config.yaml
num_attention_heads: 4
norm: "layernorm"
attn_scale: 0.177
init_std_o: 0.0
learning_rate: 0.00263
lr_head: 0.00612
decay_fraction: 0.601
final_lr_fraction: 0.05
dataset: "wikipedia_en"
Each number is 50 + 12 x the weight over its row's rms, rounded and kept within 0 to 99. Layers, rows and columns count from 0. The size before them is the row's rms in percent of the matrix's.

# layer 4 MLP up, 512x128, rms 0.144, rows 54-79, columns 0-63
097:44 30 66 57 58 55 35 48 61 45 40 43 47 48 91 64 67 42 48 44 62 43 46 49 28 47 45 52 75 60 50 49 50 44 42 51 38 59 38 28 59 53 59 44 56 57 27 48 45 66 29 19 25 71 50 45 45 27 59 54 58 57 54 49
102:46 45 17 45 49 69 50 37 66 60 31 37 56 43 50 61 45 43 41 59 55 38 51 60 45 68 46 47 48 59 77 57 54 42 46 71 13 59 42 39 62 51 52 45 50 53 34 30 63 56 47 64 31 59 46 37 39 42 69 54 63 43 47 43
102:54 29 36 52 65 54 56 53 48 55 45 65 47 71 41 80 46 37 41 59 46 34 51 48 45 49 53 63 59 50 69 58 56 38 55 61 49 61 41 33 24 58 63 28 51 47 46 42 33 57 38 51 28 55 51 53 21 61 56 44 70 67 67 41
093:60 44 53 47 64 64 49 39 62 58 57 31 52 65 41 54 49 53 40 63 60 47 50 35 49 61 40 44 38 75 63 41 29 57 19 45 65 61 60 30 47 56 36 39 56 76 51 41 33 59 37 61 18 53 38 35 51 68 53 39 47 47 67 36
091:62 48 57 40 66 39 24 43 64 47 52 72 48 43 49 51 46 59 40 53 63 56 56 40 48 66 59 66 42 39 37 63 38 60 43 47 45 55 46 51 05 49 77 44 53 41 53 57 23 45 46 40 50 49 34 53 61 45 43 67 53 47 50 55
100:56 43 26 53 78 60 74 51 57 52 52 49 47 43 51 55 76 56 23 51 53 62 25 43 53 67 43 43 43 45 54 69 62 35 57 45 44 47 37 43 41 37 53 43 53 57 18 58 59 52 37 54 49 80 35 54 22 62 40 44 56 56 36 36
101:29 45 59 46 51 37 60 37 50 54 50 29 49 45 59 62 61 41 61 48 61 34 41 53 44 53 52 59 74 60 46 57 32 36 30 49 37 56 45 38 45 62 62 71 65 55 23 56 46 78 52 49 38 51 44 43 52 45 80 55 49 49 77 32
100:21 31 35 36 59 48 68 27 42 59 46 42 36 60 65 69 69 52 49 46 64 52 39 45 32 65 53 63 64 44 64 67 45 47 55 59 57 61 37 32 31 47 46 35 52 64 41 50 47 38 45 55 47 54 41 43 23 34 39 71 70 45 60 31
094:41 24 47 50 61 50 20 28 54 50 45 56 52 36 53 56 63 47 55 42 61 43 43 52 46 45 48 70 63 35 53 67 46 53 52 46 43 62 30 34 52 52 50 53 63 67 50 52 38 61 47 41 37 60 27 35 62 48 24 58 43 53 48 28
093:55 28 49 34 66 47 41 46 64 53 37 63 66 57 58 53 31 54 61 50 54 46 65 19 44 53 63 68 39 49 45 40 12 46 28 56 64 53 57 61 37 64 73 66 66 55 34 57 33 65 50 47 73 39 50 40 66 25 40 61 53 51 39 60
099:41 47 55 36 63 77 34 40 67 43 59 50 49 33 45 52 45 55 46 46 56 67 31 56 50 55 52 59 55 47 32 44 54 30 58 47 36 53 68 49 35 58 38 36 68 60 41 68 56 53 40 43 58 47 59 37 56 38 32 51 41 52 45 49
111:52 35 54 34 43 77 42 51 66 48 29 71 40 62 55 58 55 50 47 38 60 49 63 16 60 56 40 59 44 57 39 41 24 38 34 42 52 49 25 39 42 32 65 44 72 65 49 53 55 63 45 55 36 60 28 41 63 54 40 63 54 55 72 52
095:41 39 44 42 64 53 46 47 56 47 33 56 41 43 70 66 70 38 42 59 73 31 40 42 58 30 58 77 40 57 40 92 39 57 48 62 35 62 45 37 53 67 62 59 61 72 45 55 42 71 47 46 57 51 41 41 54 40 51 68 56 57 28 40
101:41 49 38 55 57 52 59 32 55 57 48 32 51 43 70 57 49 40 57 28 57 41 36 28 31 71 61 50 59 48 68 63 36 53 41 56 56 52 54 42 44 62 55 50 57 54 24 50 47 51 43 59 30 50 37 25 47 27 78 76 48 59 55 50
095:31 57 44 39 56 55 71 36 35 44 46 30 63 56 62 57 52 41 40 67 50 31 42 49 20 74 71 44 69 55 55 53 62 46 26 69 27 56 54 45 58 41 57 50 41 52 29 52 60 52 52 53 67 62 46 50 54 40 64 38 48 65 53 45
100:47 45 63 56 44 48 38 38 42 42 31 53 35 32 59 50 55 54 36 56 62 47 52 50 48 49 54 80 39 44 44 54 49 67 53 46 60 56 69 58 37 57 48 43 60 45 45 49 31 59 33 49 55 33 42 46 59 40 61 55 41 45 41 50
101:13 35 30 62 56 51 48 39 73 46 39 40 43 48 54 72 79 29 62 53 45 47 49 19 25 59 53 49 43 43 68 49 49 39 24 53 46 65 47 39 45 60 50 52 58 64 33 61 41 71 43 51 39 51 46 41 31 38 50 54 63 53 46 43
096:42 34 42 56 56 69 25 30 71 61 50 56 42 48 61 63 58 37 35 48 56 48 49 29 40 51 47 59 50 57 57 53 37 51 39 54 58 64 38 45 54 48 65 39 69 56 43 50 33 38 41 58 31 52 30 24 63 48 50 64 38 48 50 64
100:36 49 41 40 56 67 54 33 49 64 43 61 42 58 39 64 54 47 50 61 58 48 42 08 53 63 51 41 48 44 62 48 48 42 44 44 43 62 44 40 45 56 58 52 69 42 45 46 55 36 40 58 35 53 24 41 63 26 64 39 32 54 54 56
094:36 33 54 52 50 51 31 59 49 47 49 51 50 37 69 73 60 42 50 46 41 42 38 47 35 47 48 69 49 30 50 71 29 28 35 66 39 65 45 19 57 65 60 65 77 74 52 60 39 60 47 62 38 72 39 34 69 42 53 60 33 49 25 48
088:59 41 30 50 45 59 38 61 46 51 41 58 28 48 58 70 71 33 55 38 52 49 27 55 65 44 52 44 58 57 66 48 43 39 55 56 56 48 11 40 33 63 46 51 39 59 47 49 52 44 57 22 42 42 44 60 20 38 39 73 47 84 41 36
117:63 31 42 51 54 65 53 26 50 61 62 44 46 38 49 61 40 39 52 61 56 46 46 08 30 56 32 87 47 54 44 73 51 43 37 48 42 54 53 48 32 65 44 42 74 57 54 52 57 40 57 61 26 44 45 22 42 55 53 48 58 54 48 48
084:41 56 40 45 62 52 13 44 57 61 33 69 56 43 28 42 46 57 42 59 53 47 46 51 41 38 51 66 53 50 48 52 42 51 55 40 48 61 41 48 45 66 70 48 44 68 38 44 44 47 38 34 51 47 22 38 62 36 39 52 65 50 69 53
092:26 52 47 33 68 57 40 43 61 67 47 45 31 38 49 62 65 42 52 42 46 29 37 49 49 50 56 70 49 61 69 57 43 41 43 64 42 69 31 26 53 55 55 32 69 55 43 56 52 64 31 46 50 62 51 33 54 33 44 34 40 46 39 44
118:52 43 34 56 50 49 59 30 43 45 46 44 41 55 49 57 45 45 45 86 55 47 32 08 38 61 41 70 53 46 50 82 55 51 43 46 59 51 51 45 36 59 34 54 65 49 49 51 57 47 41 60 50 38 59 45 44 43 52 67 58 39 62 64
102:33 44 57 44 58 56 44 53 30 61 30 34 41 58 61 61 57 31 49 57 53 20 38 70 38 56 59 52 69 61 76 68 48 48 46 67 62 63 46 25 44 49 53 38 51 60 35 51 24 44 43 25 38 58 52 56 56 41 47 48 37 57 64 29
# layer 4 MLP down (transposed), 512x128, rms 0.102, rows 54-78, columns 0-63
099:34 28 37 58 34 52 53 66 56 30 65 30 64 41 58 43 57 52 73 35 38 44 35 43 33 59 66 44 51 41 58 29 65 44 47 56 52 55 39 40 58 66 47 44 41 46 61 43 49 42 52 52 32 32 39 73 26 45 63 55 58 49 70 57
063:40 63 38 51 42 39 86 57 54 57 79 32 48 44 45 39 58 50 76 49 47 49 50 67 46 49 65 46 58 54 42 42 38 54 54 55 48 40 52 49 59 59 40 65 33 33 54 52 60 51 33 46 59 47 72 55 32 45 54 41 53 55 72 44
081:47 44 44 57 50 55 63 53 42 47 56 47 60 42 42 28 41 56 72 31 55 42 59 59 48 75 54 62 79 40 63 58 52 44 30 40 43 48 33 32 44 73 58 87 66 42 42 48 29 40 68 47 27 76 45 46 55 47 34 67 47 42 54 49
108:40 54 53 50 32 48 39 68 39 53 29 69 62 48 32 56 51 57 46 75 45 49 20 57 59 36 60 37 54 39 56 66 50 44 60 44 60 56 44 48 61 50 37 58 14 59 55 50 46 47 42 64 71 70 42 28 36 38 57 60 44 47 53 39
113:41 64 57 55 60 78 29 53 56 53 44 86 60 43 40 42 41 44 34 40 40 38 49 59 59 51 68 52 50 55 54 34 71 46 49 53 56 63 38 43 46 63 53 07 53 42 57 49 53 56 46 31 57 45 42 52 60 46 49 41 40 66 66 33
083:49 44 51 71 37 21 55 38 59 61 34 33 56 48 53 60 62 37 53 33 58 41 54 44 62 68 51 47 58 50 43 58 54 55 53 53 39 54 49 53 65 61 37 71 42 36 64 55 81 55 53 61 63 48 64 48 50 52 51 50 46 48 42 56
098:40 33 46 54 49 32 56 69 41 44 65 42 50 29 58 48 68 45 71 62 34 47 19 52 48 48 73 42 31 68 60 48 47 53 63 47 60 60 55 24 49 66 62 66 70 54 50 48 49 74 53 44 34 46 57 50 41 59 58 54 66 55 62 50
126:39 27 52 33 47 70 33 46 37 47 34 62 69 50 59 43 60 48 48 35 47 53 32 47 51 42 52 81 47 35 50 52 52 30 39 54 56 53 53 59 37 53 63 45 58 55 52 60 39 54 64 27 79 62 51 35 34 33 44 54 63 78 57 39
122:52 20 47 66 42 52 44 58 56 41 43 58 59 35 53 63 18 65 38 17 45 46 35 43 50 54 26 72 55 48 52 49 49 34 36 48 65 47 53 39 48 61 57 57 67 50 31 54 46 45 58 35 54 45 57 63 39 51 24 60 44 56 46 49
091:57 72 51 46 50 77 57 58 54 28 58 73 60 64 38 55 49 54 31 42 65 31 55 31 42 58 77 61 45 35 66 24 40 57 57 57 47 50 45 40 59 66 47 39 46 39 46 49 59 63 47 55 62 48 55 56 51 42 43 29 34 47 56 61
070:45 61 50 54 33 43 44 50 34 29 56 41 40 53 50 76 24 70 61 55 40 43 51 75 51 51 52 35 51 34 70 20 45 47 55 51 52 63 45 58 32 53 45 23 65 69 49 45 56 64 56 50 58 27 58 47 37 55 40 54 45 52 38 61
124:58 17 44 35 54 53 48 46 32 65 44 40 50 52 55 62 60 45 57 35 42 48 36 50 65 94 46 63 50 56 30 41 38 58 37 47 41 58 73 61 57 67 47 51 56 62 42 53 36 70 68 35 58 34 69 41 47 58 43 32 48 65 69 36
081:56 47 65 72 28 48 36 56 56 47 46 57 40 40 53 45 71 44 73 40 31 51 56 43 53 47 45 47 35 60 46 55 43 59 41 45 54 41 49 46 35 43 45 41 52 61 38 60 38 57 48 36 60 21 61 36 36 67 52 41 46 87 67 50
112:42 57 35 63 37 64 61 55 45 36 35 30 63 39 55 47 30 56 99 32 59 59 51 30 58 33 58 70 41 50 56 51 41 28 35 43 58 40 39 33 54 77 42 59 40 44 74 55 40 40 66 55 47 46 58 43 60 66 50 36 69 74 48 54
106:49 46 24 51 56 51 61 48 24 52 44 58 64 57 55 51 64 42 69 76 45 53 66 63 60 52 38 67 59 49 33 62 44 46 44 48 35 59 84 48 54 48 58 72 55 52 36 49 61 54 53 60 69 46 43 27 44 54 23 64 39 42 46 48
106:47 47 51 38 55 36 63 49 45 62 55 61 57 43 39 51 91 50 62 27 51 43 55 36 19 67 74 55 55 71 61 45 52 66 53 51 63 56 46 39 40 59 55 61 36 63 26 49 45 48 74 46 56 60 43 52 44 22 58 33 51 47 45 39
102:63 63 74 47 46 60 72 47 48 35 59 52 63 53 55 31 81 48 62 39 48 34 63 53 42 44 61 20 48 74 46 59 51 52 60 43 73 55 40 60 45 32 55 33 45 50 41 57 34 50 43 49 69 66 29 47 69 47 55 53 48 67 59 44
089:50 32 51 45 24 52 36 57 61 37 30 62 36 46 76 51 49 37 59 47 47 21 41 25 53 66 50 56 32 58 46 30 40 39 37 30 59 61 60 51 56 58 52 69 43 48 62 47 50 47 76 46 40 23 52 51 56 67 58 49 49 35 39 68
097:34 49 45 47 46 52 42 53 38 54 43 43 55 57 52 32 45 51 70 55 56 27 31 66 57 53 55 51 36 46 33 44 49 46 41 28 63 51 55 58 63 55 46 38 57 61 64 79 50 52 55 55 60 45 63 63 45 29 42 49 54 60 67 49
102:50 30 61 48 33 59 47 63 72 43 41 43 35 65 84 55 65 57 64 49 24 70 47 43 52 32 75 54 31 62 52 63 49 32 47 44 57 50 64 45 37 29 42 29 63 73 59 70 45 56 45 33 56 55 51 53 42 48 39 61 61 55 48 49
109:65 53 47 63 45 46 59 38 65 52 35 46 82 52 37 45 51 51 52 67 36 59 60 54 29 25 38 42 41 46 50 54 58 60 58 50 62 62 43 45 48 52 46 48 31 37 57 52 37 61 42 49 50 56 49 47 55 50 46 46 60 26 58 52
129:49 45 65 56 56 44 45 62 42 74 68 45 56 51 37 63 50 53 53 68 53 23 59 77 65 43 65 60 69 52 49 23 58 33 49 40 51 51 31 47 51 32 43 18 64 53 69 51 45 72 40 55 48 71 38 53 46 55 45 35 44 43 61 52
068:55 60 52 38 28 29 55 49 57 46 36 56 48 26 53 43 53 39 78 31 39 58 58 40 70 37 62 59 58 23 68 62 32 33 52 43 54 81 47 53 39 57 50 24 72 62 54 55 44 46 66 59 42 45 65 46 57 32 70 45 56 55 64 56
074:42 37 49 51 39 39 57 33 56 57 44 24 21 47 60 54 62 36 78 46 71 42 55 43 33 45 47 70 37 69 55 67 41 44 29 68 68 65 55 36 68 66 45 47 30 53 17 39 39 49 51 46 61 43 36 57 59 47 48 66 50 39 45 58
127:41 30 35 53 48 44 68 53 68 52 72 46 71 24 36 46 53 57 63 57 54 60 55 52 68 45 73 45 49 54 56 34 49 48 44 48 33 53 40 32 52 54 57 63 55 35 67 48 29 40 57 43 77 40 46 57 39 34 43 51 53 39 40 25